Weights of a small transformer language model.
Architecture: LayerNorm before each block, biases, untied embeddings, attention and MLP in parallel.
Each number is 128 + 32 x the weight over the matrix's rms, rounded and kept within 0 to 255. Layers, rows and columns count from 0. Numbers have three digits each.

# layer 7 MLP up, 1280x320, rms 0.0835, rows 1037-1143, columns 64-127
163202167135141151145121140122108084124102170118141119081098131099114079063109139168147065157138123133111120136156174125091156155132154132143156143140115120117161148108131135122087209100134123
165152121183113101170122131127136120101176131150166091172098139138136119153131121108161116142131214166160124081148156081110160129116194124102047070102119179143122136079140142156080144128065152
160146075169131137172098115143087117100169131185216123120145114125139128118147143132095120111100107092156084154148204140151120165111132149080111137126159179159074123148094169188148113155121139
108116111129155120074119048161086061182061136144139170132142027143121146096125124163132153196173120153104150112085153092150106149122156073164229120104114170122144019163130117081185122099122074
112125118098170147142161141148127120178168116130107104081120178187151160145177181219122106145061195101082119120087168168123115115136140088116160187139129124194108119121018160182168114160138119
154120114097167063117080095076203155135125187102118145073127122071094118115185110141139109145137148168141122127164041138192136079150085087153130096131119104101129157093166140115132173151185150
129145119111161109148131168153122139108105104110179089092149175071177163102079119153086111150143114143104097147082110119153143172100112163133141129142208080167135096115131124106177110128148110
120147087150120181092094159080118101129103165142165115103078155131102082157183127062076107134159146124098125113078116110154111133206126104090119130178085119103118120147144154147130127101177139
125166137074129089204064106128110146168137148188101134123205111166114110149106190195149105092122133100118119100166086115112143097161130139117142175141052204100100089170123131144144192134114136
091081154139120096116159118108117115131101193098129095100125153144162064105127074129120149134139168115126113111154170102111142110114187142145077143114063119100115149156145127132101096120108122
146146093165167192130088125181086124063110103140144131103098123119204127158128038115153150148134077103172072156117096135142191100145097075132161211126099085176125166112156097144131109103210188
090199161160158079130157115100119083091151118119128069112125168140154145070142123104147164094115118144117102146095100157123159108128149118147183059053127075165100083119093131154086166142079100
136104170067095071170131122120136231076149142121094136133118081143098129068134122092092115123107147161102165155130083060084094191100121114210168180104090113168076158135138122141079127129154136
116123127159116164147198166124137121073124076085125160080084154151064135150141089064115113108160126162140087174145145111169152124124133130100131154129146068148175103148132094083110145108104131
140158101172141173116134089168080128122132129143168146118102106103098071064155133142137081115118181014157121219150179138122162127167173152120099133165147146129162092107157091143197117087101130
084180171101127129171138085136109149112075168102086124062107151129155061131125163162137099088136139121183119156134134095078119096159135156158101160131099095162087133114162126100128081132113088
164106118163120146125126137151153129104104154114120133116122148156189160112115114129119149097164146165076131107135107125156146155156118156096112154176150157154180110120128154088126147103117144
070084153178062071104113116170095112166127182097075117151133136117141155144197160131182043104071122132161111055139084137092122137168147141161135179093130110165130129088129147138148089095102195
144152101093060069152147116091153162133126087131150094131174162101143195054138112117100158120153137142138159132080104054153108157176143094175085103137117109129136111109124154154053083108129124
110175175104143121179093131122104129128094123199129167090093138110172134123134119179145145124150084150089154141068116160110096169155149152076131170072100135196089169073116142055133085105197157
117122127067125128145121114156110120096098093119156135084144086146184104144148095120127132082164133110181040121137131094090095064097164100140134118083094159154143172131168143079132116165141102
107124144106136171100105084145089115124130134173044128183086132121164102160151167202106172147090150143120173093115189133097107096169137137067053177136062053137094090132131184121100116119155127
169177141116159162157193137137142094177152165080109160180178124166074127182161186169092134113096113166103141147140156116149098153084103138101116160092064155179072120130093106128113127103073105
074178104126110130128136125141094187079165136156079104136098069145101164141135137144156135080125131069220081086146206115092124133154150113116140177150128088121191117182173120050109105137152071
133072159179110141121128157088144170183108058128144159172125128152163122084114131142151123091106133144146127069139091150108122172107140110131089115135099164108117143110146086081101149174133071
122141163174154128139167146137080137105129112090113136122138141131157177094173094140136111220111102152141200127130161168138136108122149131128155165150006101149147091107082151147092136089132125
103116161091126101132115148127127132094080092132116084071187100087127159142105099082169139107068168179138142148126098105106164108094106131151150170148091164126190156207084079149114098145139110
082157118125122133130188161126069112150087167138127137106131141104120121146091169103197126095074106134112148168159134109117150184143151133154144124112125085132093193115144119082140164073148156
104160068141138173111101102168143127079125130188057128202139079129106067162079118164181150131159097159125099151104150142135091130147140101093149090118109112168208110143154129106199117139118108
137114127133099184103128141170156101144100094016121108135109124060125161141167152137096198120153102156160146143188137164127124076150064169111083175112133079150137132119078128097075092134096078
157179154164100119188164066136094161128136130180112183112140116118133129107119098095177149094090155124111118135143022125157136133117139124086056198135100084169120136102129150192173120142122113
122136042144109100076100130090106152148101133106129120106088117187099116134147138137133143137161096125171171124090128113142153100125110141146176125018089201092163104128152092133159192154104149
157133097112116092114118178179088092171137107092070138099115118219176212145123165183141077165162171144147124080112140134105091115053190092206198186149141169129133112086175104085130085131113140
116076091170133126100142146089114122137115106105114085078127140179098145154136118075104116089074098097147105138082101152187080165191066183172111111114110044109130127117151150149084138054100125
142126032171098070121100120092102126132110130173174096177148152151129107114139113109114127149129114148166144110163142101078156147078134055122157141112145207103164082135135119109165121089095107
102154114135106166075079122152178204109113110090150145127146094170127099185158168174107120142122121142129138083114127147121165105154052164157150149148118125138118137097115143146122108131046153
145115126152146146131153150138103133108113086111072129118106247169093162123182103179127108093157105107112111128124097077176178163059099169132160202086136137147126112156150095135187139184072186
106146124078113103123107070071099081095161132110073069145113116115127101098130117163088105152151170102057098097099119144158047106178101124155112119131124089172119147165154141136135091117090135
106145088112135101094156131155106081141052141170125126126115099123169143103139129102147158100080075077102121144184151145162159091158185103076097080100168125166122092139092054165153109086084122
138155129105116218080044079128103131135119147092121124135157116124170116116192124148164100126134154148139066095107072097114083111103175124163143105123094104155145118220103097115186091075164107
103098134125123152066148155170110071140205185096141131148119125156076089167071153117184094104117121162123144145142237146089213089129132135170154149110105099114129185086188171116141182106124088
126092116100170112105171137166100126080113169106161097148127112169116169089170089119140141111031116153102163105220128150127074109142148144077100113132173132139155184103089132112052142112176128
078121105134142164252117057126085093154098175139133146063136143135098107101148117168117104078050087158150127087098127108196129133104155058106130084076147175116127137107165166155114165109098121
098142116143175080138170125103119151161124134073118129183060104145113102107078150080134116137176099156103143133147146092099101098182090118117145130162135096101113138109129198136133161131120135
108098084171098089104139190181104138097105139128115161114097142115113152140140110169135085101081109153188078175122114075117088106123090111089198056093109143110134140162123139109154088148162146
193212075174108161066103104103123105171125059179138150096115123171112111089139140127108106137129171093142147133103132112095099128149108215153132120124198111100150173086130130152115157187115143
125180109095160089150130127043113127160113114148119167102096195097073133099165153063091107161170181119158143109117135129125128110080147175035090093207133134137155174115064088111133136151122100
140116073103093117103090106092066129123171125111125068078105164129116114113129113128131140112117126132118069138163105151089103169184150088204133066138132118138181123123113147110130190156130120
158134095151151179064174123138148109125114137137147083159139129190141205116125159160157161117087107133088133126069178050087110179104122182119148104149096127095100109127120144090127084144111142
138172145078124172155103051105089169149121137115161110144128145132085123115123135159125122081125098124135140100093117139156187192097095116083092162155114085110123090133181182139140115162144149
113142126045106154086132129092151116170111146131173091124102154124177081121149085153094141164148111149101176096184141084128124138181179107137139127149114126161153140159196140122090082168116093
166146095186167124121136136095088113156143162131165087119152059172149137083140125160172132139111165091120115130084114102082168138112132131126136124137154150121111085188111109142141039117162105
126158118136106162133123141187135160154125151115166097105152186210117123164094177165062117068090087184188151192094163115161124108130120157145129081141156146168064117125147143118236153119085100
095167113215088174166097063146130136174156125154238161125076168126101155120171151210106094125127162088136114087092152111110069137099164094075091097137148155171095142108090212126105102122094083
124064162104063181076079101166129149064073081068131116114139150116090082154175154144078113069174112148155181195151161099112118120111141135146074157095114119089109112156159136087106102112099203
180146166117117153161122104122141136113157178201097167165151104095105124108117134066153112132122070162141161146130108192124147194102090084134108126106078132120143149096129123088127146100137124
129081138154105112131088121130172178116142077086124085102131126126130110100145094163113112123151145134146160162162100122145122115123137171084159155103194158124109184091126137138133091137134136
136118177130136102141155108117120125101154211121114081111147134114133146132162107110179108107178092176120159161104142175137132184132153141111170117110149112112149068161144132188125144115128186
130110141114174114123171063101149100116120141127121122199111131122158128108129118104072113139116132135107145119074111156078163123110099135090102150078099151105167123141100171125127148112106155
126122081153179126102105070159131096134098065138155153120159143168180162166129075137134147113106144113157139145111109133112123099138130148115159156153119145182133100194101096112131125094103076
193126150140157090126147155174128140047131094159081180127152139115147036157167122128126074124213149135178111087126148119093077149089057153151124120079040143157136095104097123197118106146114195
122112143137093124107140118129088140138142095120076151134083128130116173102146105145135120103132163101139129095075139167128116096109116120120150108109071081103128141117157158155132118116164091
134199181113191173160126123067117091129139126109096094093166113145065109098102166093168117130136119128148169125125109148129167106166106172095157069099176149114138128104060157168178114162139129
144145107172154123114130173129102173132157106107099122170123127083121160113100120089166113139159109120158108129088147142169146167097128094152129103121147150100146094153153113104069199078152149
143172161116143125178093139167142202101102153198160038128101145087124129084164147132127059142120118139144131152154126142116109146187164187067047090111100088076139156159199113147184118123079068
182143126129080144118095111076109108133126149188142102145117132143175082171099071122145144127130121218131053135200103112146115173140081146117102137064087103100154087153141159099176116065190100
160195139145202093189140098175118110122189138079143084162139121047132123102106133109100195102154124210138128121125146097127113164133112114145142099139142155100147045082143133123112109119135149
143041019135145136121136154081116123151075119159127078177077084124094172128168117174032131148018115161109128174093153082172159140113090123159091161100091171097106089133141145163143162130056136
103107131139154096178100149080124085157096175149171065152130173120116200126174057112099067154125086169121190107112086144061130228063131085093123074106151115129085152165097165119165126126184064
117111103098134097147088131080191152162112145085122106150160151145086137142132120132132092109092131126154117142115095123083120142172055058099119151124119134140188112061140173157135124091099137
123134094136181112130096128102166147195175093091139097116069104123102181100104153101089097117138155128086120073077166153129136092137108138182144147168163106097133165149087105191107159164159199
125180111124132121130105123183211107180091177082166080081156145160125144090141161107095112137126192125171078098181208102112117136067086177079141146129129183165119103136095091105139126185102121
155103126139102128173170139111124169143054109148138106110133153107156108182096107126056063157102096129107119143137126083149146158112147156139168116086105136135176140107133117085140093145108089
110125134113142152146142126133140170129179100118083074051143164104122153030108104106151162123119121132116088200158147094120157131122129118115154175178092161115082147090151103097109164126197152
089168127122122178161148173147123141139091161081155117104110117155165078151101106120114144146155139116131166095118107125109162106087111114104110180176129066151160154148119097096117124069145152
126096095175167212072088108145142120161099106121127146119094152111152172124165111124181155145169144116120097156104092079090096116141115154113121142145077098062095104156147134177095119145105152
196117059126100109112138115110106154164144103121171134149098134132161116136119194104149148136137112090126179074115110133104129104139163119141166142136157112125123132092074128155163095172127145
136148118135123122169133142171148080131175151110114155174112093159108101143140096076129135091181125186040098207133072116117116154077109160117116138146129150144156147172109130081137082120160092
096143167132128111127138134136146109113077075152119108145118120103135130130125140070151113094061062181159091160120135142084153135103146141077183130130051146133136082186147075150137143096145152
102142155128119121145181162121146148201135143090112126155124150080132164076061174103130169096136108134119134158158058116057105117147148137097154147121146167105047144156154067087149159175138063
159152133113152124135103111117165128134139120142152080131171096143124153148097144117087102132083085165122125188148147128116079071149150133094177114080098176123095160144133164186099135137148122
177155146142125099075146087094157168160156150109065135163118126112061131144142152136149138181056132095129216115133117157126131151140100081140131150115123153149094140131151113110166135061135131
162081156183125147093080194054145140128126095091172150125150134144135083160202147182113102080137108115223109069057101079130101057131143109191204143099125223163116131132153106127090093097086090
143113125122141194090145109161150094096122071115085137115180110087119090130165162134156149172120165086126179110136153169123114181144060193143165117096089161158107099145103136136117119184175143
161112095148135120112148137106116151153105142121147176091113127106164163163135163142147116149102131102141115144102143119080093141117110109125148115133124103160134132152129146076175091170113107
182118127112163155086112141128102127076116056133082096133067123132144126172079145057162094076145069134124141181104134151112157218096115088136179091183131111152163143081118167067137119187153123
091136116118124142141125128104144110160118162090106118055121087182112141119183078158172093135133111147147080183070093093086114166128102164110163180073147087141126125124189131131129112201056168
160123118141165107123124109128119138122081197139096108139178081127109100126115106172121160118106125132141104056093136095170107119180093131183125164107118116094091079139061123150093132094097113
107107097200136139158078199127116127121116170109111141128134127104151163136131153135108126031105119165148069122153155173106118115123105161064163156123149126137220143125085050144097109107184147
156207095128136124110142158114137173130125092094056153103067115176127135105165187131108129162143130158148129140126159070139128183095098100125145146129124125167134044143096098107096111095177136
195121123107110166096073059063069138087073142148172068059121094161116119163124054122131145095150112111109085165065120071093194113157103127166122128145159161172122075200127164155083175099105077
119158179170149137081145150054119157101037118127163061102112131121134144149124104177127169116080127107119097053129154096154108121147104094140184133127175104138176161142196127089165132132116061
096101085115116154117108125131089185098154197130144112119142113099107127105170135132125120111130122146120168155148176185176093104161126130105097163095137095115121094120146146126138095117124138
132138106134123130094150108130158179141109122118185071115122144184096134105163098075114100117101100095167091160102167128116191077097099169152121168130162174137121167168150199125157145159100095
148142107125172147171135098138091091146130130119097127096154134192122148098164107052159120055119152138150139059145126183106085147084161134149185106088153124152104151090090180212106138109182097
089153120134117105106112155190101104141167123169121125183115140160103171134172192121069168108157113168068120085113091086141128113067084099095140133111106133113133169127140079123114106105156094
097164120132080099127068105175203129120121091133124110147130129161144136138102118077125156140106117132211128197090138134103161085137148119205109154085139142081116119136142180162176118046133144
124115138176087119091161151116109045122147151130086130131134106104184153129178165118091140165140136124102139204091105045119091089117127180161105097164126151168120113161080138118101137181107168
155137134146121079090126182066204119104165139115141155131099153155107101154151172133120154170173135166154156113104092106197151103155157133160099118095145107123147116181102095149138184172143150
126089124102123134123111134084111080120193195095082119140086126086117136117112071117093120092113140157154118082120166057130148134078131114126100147113126079171146146107158158091064108091104105
102125143166172151122135160121145153132144122109154096094106128131179151113113139129069154119120101186163091134115148099134137150153159111091120114131115175122129131102119088095116072091142182
181118124098170137108158165136168128123138162146101130120121132146191143123165113099128116112184124124102098101116113103104179165108096149101104167165157121188118127160087117132114110105156175
114119154117112112166090122177113129147148107159142113145146143195098107131132179121145117149120142138094115125119178146123127129150143143149119119094121038122158136142164115125094144148080110
120112130125102098135105127173113146091117086149115132114127086089080097118131167041133106147126112146130098073172177149123178174170142136089171111115074112115113110135148112118107137077104083
174105111159103176152068146124155121127168173098111156155121132136224115142128145120149111038185195093145076181082117060147115141154131105176102103148138155137179103069175136053112106172164070
109126151063112135165084120118128129147110159160155168130180131109111063175067071138137127140110134168140145103103178105083112174151185141114086196078092185186117110207173140095124103127164166
063165166147177098150069153103135126135163142130082151140160191128159195103153108121116085133128088163083134134107112136104085120143142137157090162096139142146095130130169118071179130174107096
# layer 7 MLP down (transposed), 1280x320, rms 0.0216, rows 1037-1143, columns 64-127
139172106193124192082100120132096127127114100109127136168124143100118144143115157125128134136119151162226125146065097164130101079070114086160112164141161152090169124121138154134134141089085141
127152086172151139123091155139160114140075138091114160125125131152152114087181137113092126143192137178051171154119128136168101058126109126117128106137112132077168104098120099166125157179083115
166106170112155142149120134154168104156083147099106110124154106117129167122153172114089173118184130118114121083071136104071098165115104097165164106130090115201101164123088177119120153086079097
147149148189168114126095125133104086122118149144148137092183109168138155075110130105131082139141122146128135083166058123104137158128166063110118073153104166143123104137118154116170203140070145
136100077189106106052163134103173151074118128159148116166172150151130099150081136130105080123138132156107098170182162102065079151112109182165111092139177186156121067133104100083135091113136118
123135148163089134130154138111123073209081189122113116131157169184146065110107145193151184186123131127144158129117127110110116097116178120204094137162122121129093152157166177166150128125099076
108119135141171149153145162171123097124156125134165160093098144098113138159188099159103142125119065141126079116104147109151121102124103104112076114164082094126139102097105125137118143129076144
126133113106103092141119118168168116172105122123107128121074126110109101117085137103168127124098106075154210174131099168099109108114172163165141153140151142110135146166091096165182110138131112
148181152137104161145196103155148182070082096117101166132158116140160117150096112054136148156132130157145123121130124115123117174135178109154155125107115089045152153117192215110065130095101132
158045116092134201129105173103134133145121119165161119149080074085123089089160109149103093187080117136145196128078119116183061135166111047101139145169100116084091147121126111113171100136157122
084133116116111072138162133121210122159129068120153095129177133181103151160085068145071093168154043108108157087133087163201122140084164130167133038141182168106186132169131144094204125130068119
135081123097133142128141114109081147112121135127124189136109145118142138174153137155125104123099096174150204148102129087151178128140117118127163153193094133109121089167128118126099108119185124
146202159166096171098121137081184106133097104099099137119154145139110132126114098127168132092073102110163142120142083152188127121097185097130122128137152153147125144127163188159172171128152167
038173050143161126150164102123092131090169148131111117111121072093117102137149162144117152150119053183154164160172146112151132126143143099188075124082157156118151099112156155089135107123093123
087087134122162159186175159126022098112146116134063097113112148104159143104092177143097097085155151071079159135116078114087098166140130094157100094144156133141233110158146132115112187135125163
129156151162160113211116140178122096136143104139150139165173083160092144133105123160106118173113139096135097113104175141109117174097086101152106166143155148156069128094171159163131106082190112
148122140117102115145116122106116183085167163096094109112110085116170132080142141123161097120128170108127131213166161145111110117153111192123139110138108128144107117120145102132074126171197116
153109152202126065158121158068088149175054168103121102174128155200170097231127141099204126127136099059108182125121083091150160036160149088092130155121162152126167069141143129189157159136100165
109165154096111155042126137174147109124142101130110121152108071109100142112080147080094115074155092102148135124170100157105128094132066161162141158193183152136088142116112079112109131078130151
117168118113127132097132151152139156113168131098109118149144112107140110133112172079146098064085169131151118093079138151148106096153077165134092118104132109096104122086100118113183175094147115
131130076101106100092147086093100129098060107154123124119115127099102136098119137112146131135112146060124110142131125098117159070103187187130106163127149141122094156144108133123160082098107142
125123089139173098183139099099203095135113113146115132062099114163114100122098092147164133076122120107092116159101131150112122102083137128087179088146129109139157074139145107188092138134126118
102032085137105097104096101133126173115118099166142085118105115122161132158110157098126101150159147136098124131107107099134107156171135078148224106129119131112154085145144152150132173171094182
118093091119136120140109182136090181131124085169126106186139110111098106169122123177107085131133079092127086180159193114133128148122165149129099100112142156125124113146115151068106110163137193
109167123131100161086142129130168148121121123119094135152150089161106140156111107169146094139079082147157124086069136144078133123124149107179174150159162145116129113133144144142154105115167152
105086079060146153121152071134155121088159153121161163163131105134106084144108098151147132078177116141143159121113132134124129130090101106088148119105149180140150177079166151151179135098140156
143085099174109141114091108075122163149229171133156145155126105126141110115115167135079093189124125131083088079132104130110163233159111097101169095092164084114129099164091143089130143103117164
172109172157123144115139126168058140141150079084147132094167112110095177121139115165138066185150129173166077099157102161159094068130129143168141156105082173135142107118138108181177118136126121
135093154158157097136131196104121124116085061109165122110129176107122153162171151158076149146158150105156146078099092107159146144100134151162145095161114129146124123098037114093108166126135122
119125123099139160118127165098193156206164156171182124070086115121187133113146142142092177135111034106082120155133129117150186137167087090111097162168122144144170159137084111111057070166099069
088167080137195055061098131134160172081094149122110104069173119178154155103165127208111132133141113085096144145114145188107141122146119141074118052120173110110164146149129119124114116147156091
159185131157165134138092190161101118113125161147093171102126143096207125158137078109100158153105160109158091129155106136119124136104195082120107162147135089117148166135153116085090125083176113
081108164091138214175112136126156108131073133104124093097121145104134137110108071038113132154097124163167150132152100158113106153195091113086078092152128103105104102115151096127156124120197198
125157138159176184100123134133165140135163093180152115095140215144135125125081180089138063155143181102162169157164113123106112160075142146163155151159135160143167049143097166152100125193116200
125143155068142139103108148172077157105103101116150135094118120070138079126097136100160119093122183097171083186129131084157122145168177130105088142187115129093145117137099111179112142078138123
133142098125194123140154150187194106146092097133149162124176077094134073087119057125136105173171144120069133102091199143138146168136164060138102121147154094136116091133145098150152152181113140
161171084140174154144099105164112099109190135126115118192136184060119162164083128127182139114107101101146087113168142103109068112144102094112142098184101068147121147142129120102153159139121087
090164120146108184122187113122098188168132092071147196121100145151175088155133115123145166151076113128138124175127160071065152079187170159111115065152137109158149130104110130143135143100137060
136123152148113117125105135139136145116092131099094154120143073130153128113157113119061149215163101055103140154100072114173126085145112162114089191101136159128140138122206162118092131075103147
044099128168123115181123150125125111157105131143162139078100143115101135107115089109116108136168096108079177152118146122157205151069120126167105126093179167120121114145100145160194154132188117
160075189117126108108084125160119176167110152154135105137124073106145115108160059078116135128145120088110122174127177161150120131075116127168182159134110119163115149155081141088060152144110162
148051080129079083109175137143173124114147084142097163125140164091158149121093093111193182093132089175130172170170115097086138184144137173124103160079089150134119111062144116109161090113070174
140151040130140143100140170091157129218154142112201149128134135136194166092131137114082080154126136102172131104109090113154171098156091187126150107076146077158186090082097111138164180129085116
123132145121073130161137105107137162100146103112135117083145102042152085187128113118108079149124165094142136079082134138143165097112125141134136110095147108100111187077168123117118055124151133
134170137159107074089173145124149109167178136159158120142123168052138103160178121130120186175138103077141121095152101167202165187134085145089139151135133092095048125089085134145127149105156141
095076081142160156124077094094045097152153134071175113118125131133111084151071130161148132154090133126065133112167126175122114085152126063098163097166111123161081069147155111062173128138106127
056114142131119104138120075157148129141121155166118110144084107178094110091091130123137155114137131161117136131092085098118137119144089189169145156115130177147142075121130141090154100155136110
142155164165116156114124146133092094128117098115147138148147168090125120101083131129177108162135078080118162103131097129166108078114128172089130099182123137140124171159115155161141083107149182
163169117149125074127112115115113114122126094116100109124107153075133181133145085142153084150138105103117110131187123138143163100032112079134142140085123129126097130135148143151169072133105160
103136140127127156175110127105148119199121120123100164118088139093127107146101127136131132197125140080091119130151117195119141101134200134169190143126137105149143135167125116175015132186124140
149135137174148070092181189132115138097088098128204096147115137133148119110112115126102115111121162106099158147181097077158189139117170120176190122123076109135110070108154149116141131169137129
143148146101150162150172115150173143165141105101146159129112136166120119148120087117107156128121062178154090130132080126145095114099122085100098107165090188138114045167053160095125094113095161
118152144158170146079120092134103097143091053110132126123138189141158107114089055124061100140159131142137158084125133103185187154169132128129131154101209164182093077072144036108133147091095162
150169111117067143079105063086184167175122128073099096133116145110146128095114117136107171168086189111081101098111085153126096112117153108118132172094139225149083094094190136191170116176076132
117148124141157149139100117118140127115186110051158157099134093152106117103070067098082158124033117130134151162073060153180131145156164139142197162125125125160165119110076112189079124126093149
213051198118098118114165124053139128153123155140085144112108139152157148118147096135105076118129117112068122096154151109085100171184128132085085105156164147148067112084148138134125119192098112
154086116114129133148110135160092112185081110124166104179145133126106129152154182060116073120192139160126086100130122190106119120148083128103104110151131096078162130091163098128128129156178088
066129128146113129140100147138175243086125087132177114105108122117126147060157130140139126074111139132105077114060168089227157091171127125105067107111078158124084133127092138093164162100126161
137163147111117155136063160122123192129117114178124109103149102106073097123134098127193165130104102187165161148175150099135126098120147176159074065176117147108124118104069178122145147166115070
129132122143135104106093150145109180128116141216125172126135097133154158167115138094149114108121115151083102176101142195114123202112086129144157113069043191146111075132159086135140155128165124
108082145185097076134135181082122156143158127088093084147121100118124144163127101122106123114095113065149183163142088095141119144129148184120149121113142117164081135115122101102153138160108118
135139139095110159066087130175121091053146110100117142161126130146121158151158094144117186152131162191145097142158106130120166156116113186108100099100119143135133048121146116131136157103115173
114141065166118157123131135141141183186142148162106079121149117118121153143099071101166112081112125139119121179089155173125154140079121110088151139121148139113155102173164130097140184163196176
135156135129169158124129101171121169110139152108131088145057091139153097155133150121121090104112114149118137118131136121076143177108106130141102115113105133128116152141175126091136065145114189
124158127098139029188144146127104110115129139212144139107155160107177112139112127155137135150176162095044092072078130138117166167094160098088159111122125138137104199077178113105082157105172109
107119122128101153179083136137157133110115100136120160142131162117143132113128100099126119103112129098090046110064089145133140141143205118091119091178161089104104219057134084116107127141095136
113063085128085122110121204153109118065138146165128102055142101174170088192128083181108195136132120057103122153132102114110144083127133137133153072117128128150135154158094136141156191094130137
129070185126153180124130116127124201077147181117096130125214094145150105141104127094132069180126130159136153116065100147088178159151102169123067173170085129131119111128141136075112140111190133
068140100135095111143105169108096153195112112099102170137139114110143138129183139188189148126198126062151166134097105176137121111078101226111154127139216191123175110188115141150171088095186117
155113104142130099099185114122173203131088127144113135081127108161129149131091107136123128129134151122160140124173090179131087053158132196118145124124047174137119117141123071133105108082131112
161098144117074072120112175143137131119115166134050136147105096129116125137143104159151096111132066119138120077101106126121177118147110081114139096122093128098147091109189161057121173151166113
163112135071093134118150183219206109138133088105123070179120171142119128124088131111130176141165133234134121131131122085131116166107139112151141098215023126104116144146117112149186121138083113
088125116105147162071129141139071096152155117120134118163106128167127110084129116139127154117155183143174114139130175133145163148134113152128115163234124126102102126164143120133088180140122128
159083163110176164145094073148083143131178140092087162164100153153098132129176105150142074126093151105119178131105114164142109115146122142120064114158147154168128102089097120134101105113129085
125170097123118104148136103096165104117144148188155051151127069132183084092107148130113208148099182108160124104087084136148073128109111112112131119122087096162075133115123089092147136150147076
098155182051143109172069060129146099145159123145139091122162065123125152128143158089159151161108121120090126117163155176162138134100040153132150128105071093153158173136176106164091158197130129
114131135082142144179103085167122090123158064105116135101128111118110099162143053172130105107117115135140191176120125143146116109134122145172130082119058142088080104094133129123091134126108141
126079138094085142162138102029128126117070084161097137088141154086170135139139135127127147159135121104126098160095170093107118182125144078135126119107141093141170126137166110109116151125152100
158045091126131145156120121119138154123129175134148148178079132101130151123103095147139118153128121111079144124149128146110098105126109174135085148082108167179108120089156179091146150104141097
096139131141109110118119184124126083137110107121144133139141132117190122144101135146154150179132174136159084128150109152157108165127118117152105192138157118117085092103164120172159107152112084
139129120149153105083121138118169127130116113117134122118164170121072125044129127165104114140113139113109171119120126139118136129117131087112087141098106170139157070155142162152138157099139132
120074105138058157153079114145160111123116114168100128108149139116168109065167119117171099036159122079137130117136081144089147154058133160138121128194116089153144165100169107150118097122136136
128067089127135118049135106112109148138159154146123163122176144105091134128134100122148148144100169102078080137176086094131103137148173092107097137121102115126094237070104105115113096065126134
140135067141183131111102135127185129122152135170099148101188063127108117141105116121121138125158144109147126125098174133083136159117115122120092107150130159144100152157158097155125177148174126
138175105066119124115106207105142118117095105134100116171073148128078084144154144118131135123148117165148067186169056134096123134122123170109094096109076118109080180135134135163107151160127145
117155118133148069134108151193138135115118146223145100135111100116176105106109087108109111066166104156098093139163105120084131116122089172136124160109134155066126171168116169156159112127184143
122072143064118095108117151138132152097094093124118070120118188071134117213142148171072118127097151177149122090147161149084116140144093136161083109120123096122173148104120114035192098133142081
110115122079119106130110145096107140080138110116102121081122138156136061135129132149160137094180167113163191170099119127099182075163188128165081086126146138159133156144114120158174112085134125
099188063166131141108140095107144110113145167158132177138135119144167098120092107127136126151134115083112157152114116146157130133142137127166137129168125167122094057160119123163137140073086148
083103145136130133131159116069137123159096140103177150084130120134115132110145127095151156167125135093131183164134168091074149133165113190095125174084130187107102130118152142121105070094110082
169106146064108162178105157127102134158124177204148090105182084104150101106125158061158144119126197153175159175113190085153111158054146172037102092127111162142064188151135093150113126114134095
104086137164091178070095230077106094143149054092108126104064116174118133198139150121126085075094074102113111101078135131128100123149071087172151157152143065118142124123124147104170153181180031
081116190100147159099088145070109142091129137133097081155175142116129152031071194096190125087119097067091174150104156098143071106151094104122119144113116027072112169109161106175147139151132096
104122138122131113177120108173152073116153185136108169204105070214124143147141097106186132117096122142143060074100175138135116144128110106168153127163159088030123151148081102120111157125151168
072114135111109120160130102128182211107118101142117199125111126140153106147121108129053164126075113164107124142138111094158075121136126110109077195116124134096074163130114087093073113136146125
092116161129137138129149134057118142197158092140155141091107090042159101124121173125123122145106142137067164108112115140110101104145127137154106178153117141176068132118125123173151150155126163
100139119124127133103141070117139112129096131124136076152145120183158187119186084115144210162158147113132120135094149132125115148108140146124173163161103104142110131124098107125111144121086080
095123166106131143121125087138163132073136049141084080114106168080102130128121127129163128136124126131112140127103086153120151146100114111107171066059122136157085141129030142119111064085129142
122135097147164133138092094115065139084145128125164128114149134117084163085127154068103156123099115120158064165132117113144097119098120140134131168170117159107094188075159175141145057121112104
116169108149139153116103202179109120106124149128158070179153130202083120105082160104151106132181129084118134111083160096141089071192141067169142148170093174094121113164131088120103144090179124
121158189170144106141126126122113129156121121071129125092147122115139122168150144168100173100137080100118139118124096142150144078095113171145147126174106118157201063024154086096111155100181156
171118169125163101130109116134104095134115132157130133120142078121087097098109116141099095131077138084125115103124104093114099080133184094152177105114157139108098118075114075121115139128163154
136128130119063136138150131088145155108090121095135111142106142104155092163105099142082077141129111148140147144109124113190155129111123166104139144140160172112098083112157115149153139118154104
135099137113147093195140148116127127140088168118090110150117139117209096110172127177106140065127073122136222111078135149142100094099096126167098158109084164100131104150075156104180112125157121
153079084111139115138092150119200111095159132144142141191073083149093135098092081056091137099148119075181066170150131117082111094152082109172153164124124134141118124177125177092132136144094146
114136115108105141132142176106141136087124159093123131115115098119048138097115120154079118153115140142190137138153194130132152136182093108120108120139117115115121130092127147182167059119134113
090157093164105068135155065164131118097098153121193091143151152096072091117095102113152133177159154128119125109157141128117141084108127179103155133150091124134142156098131126208139116063125122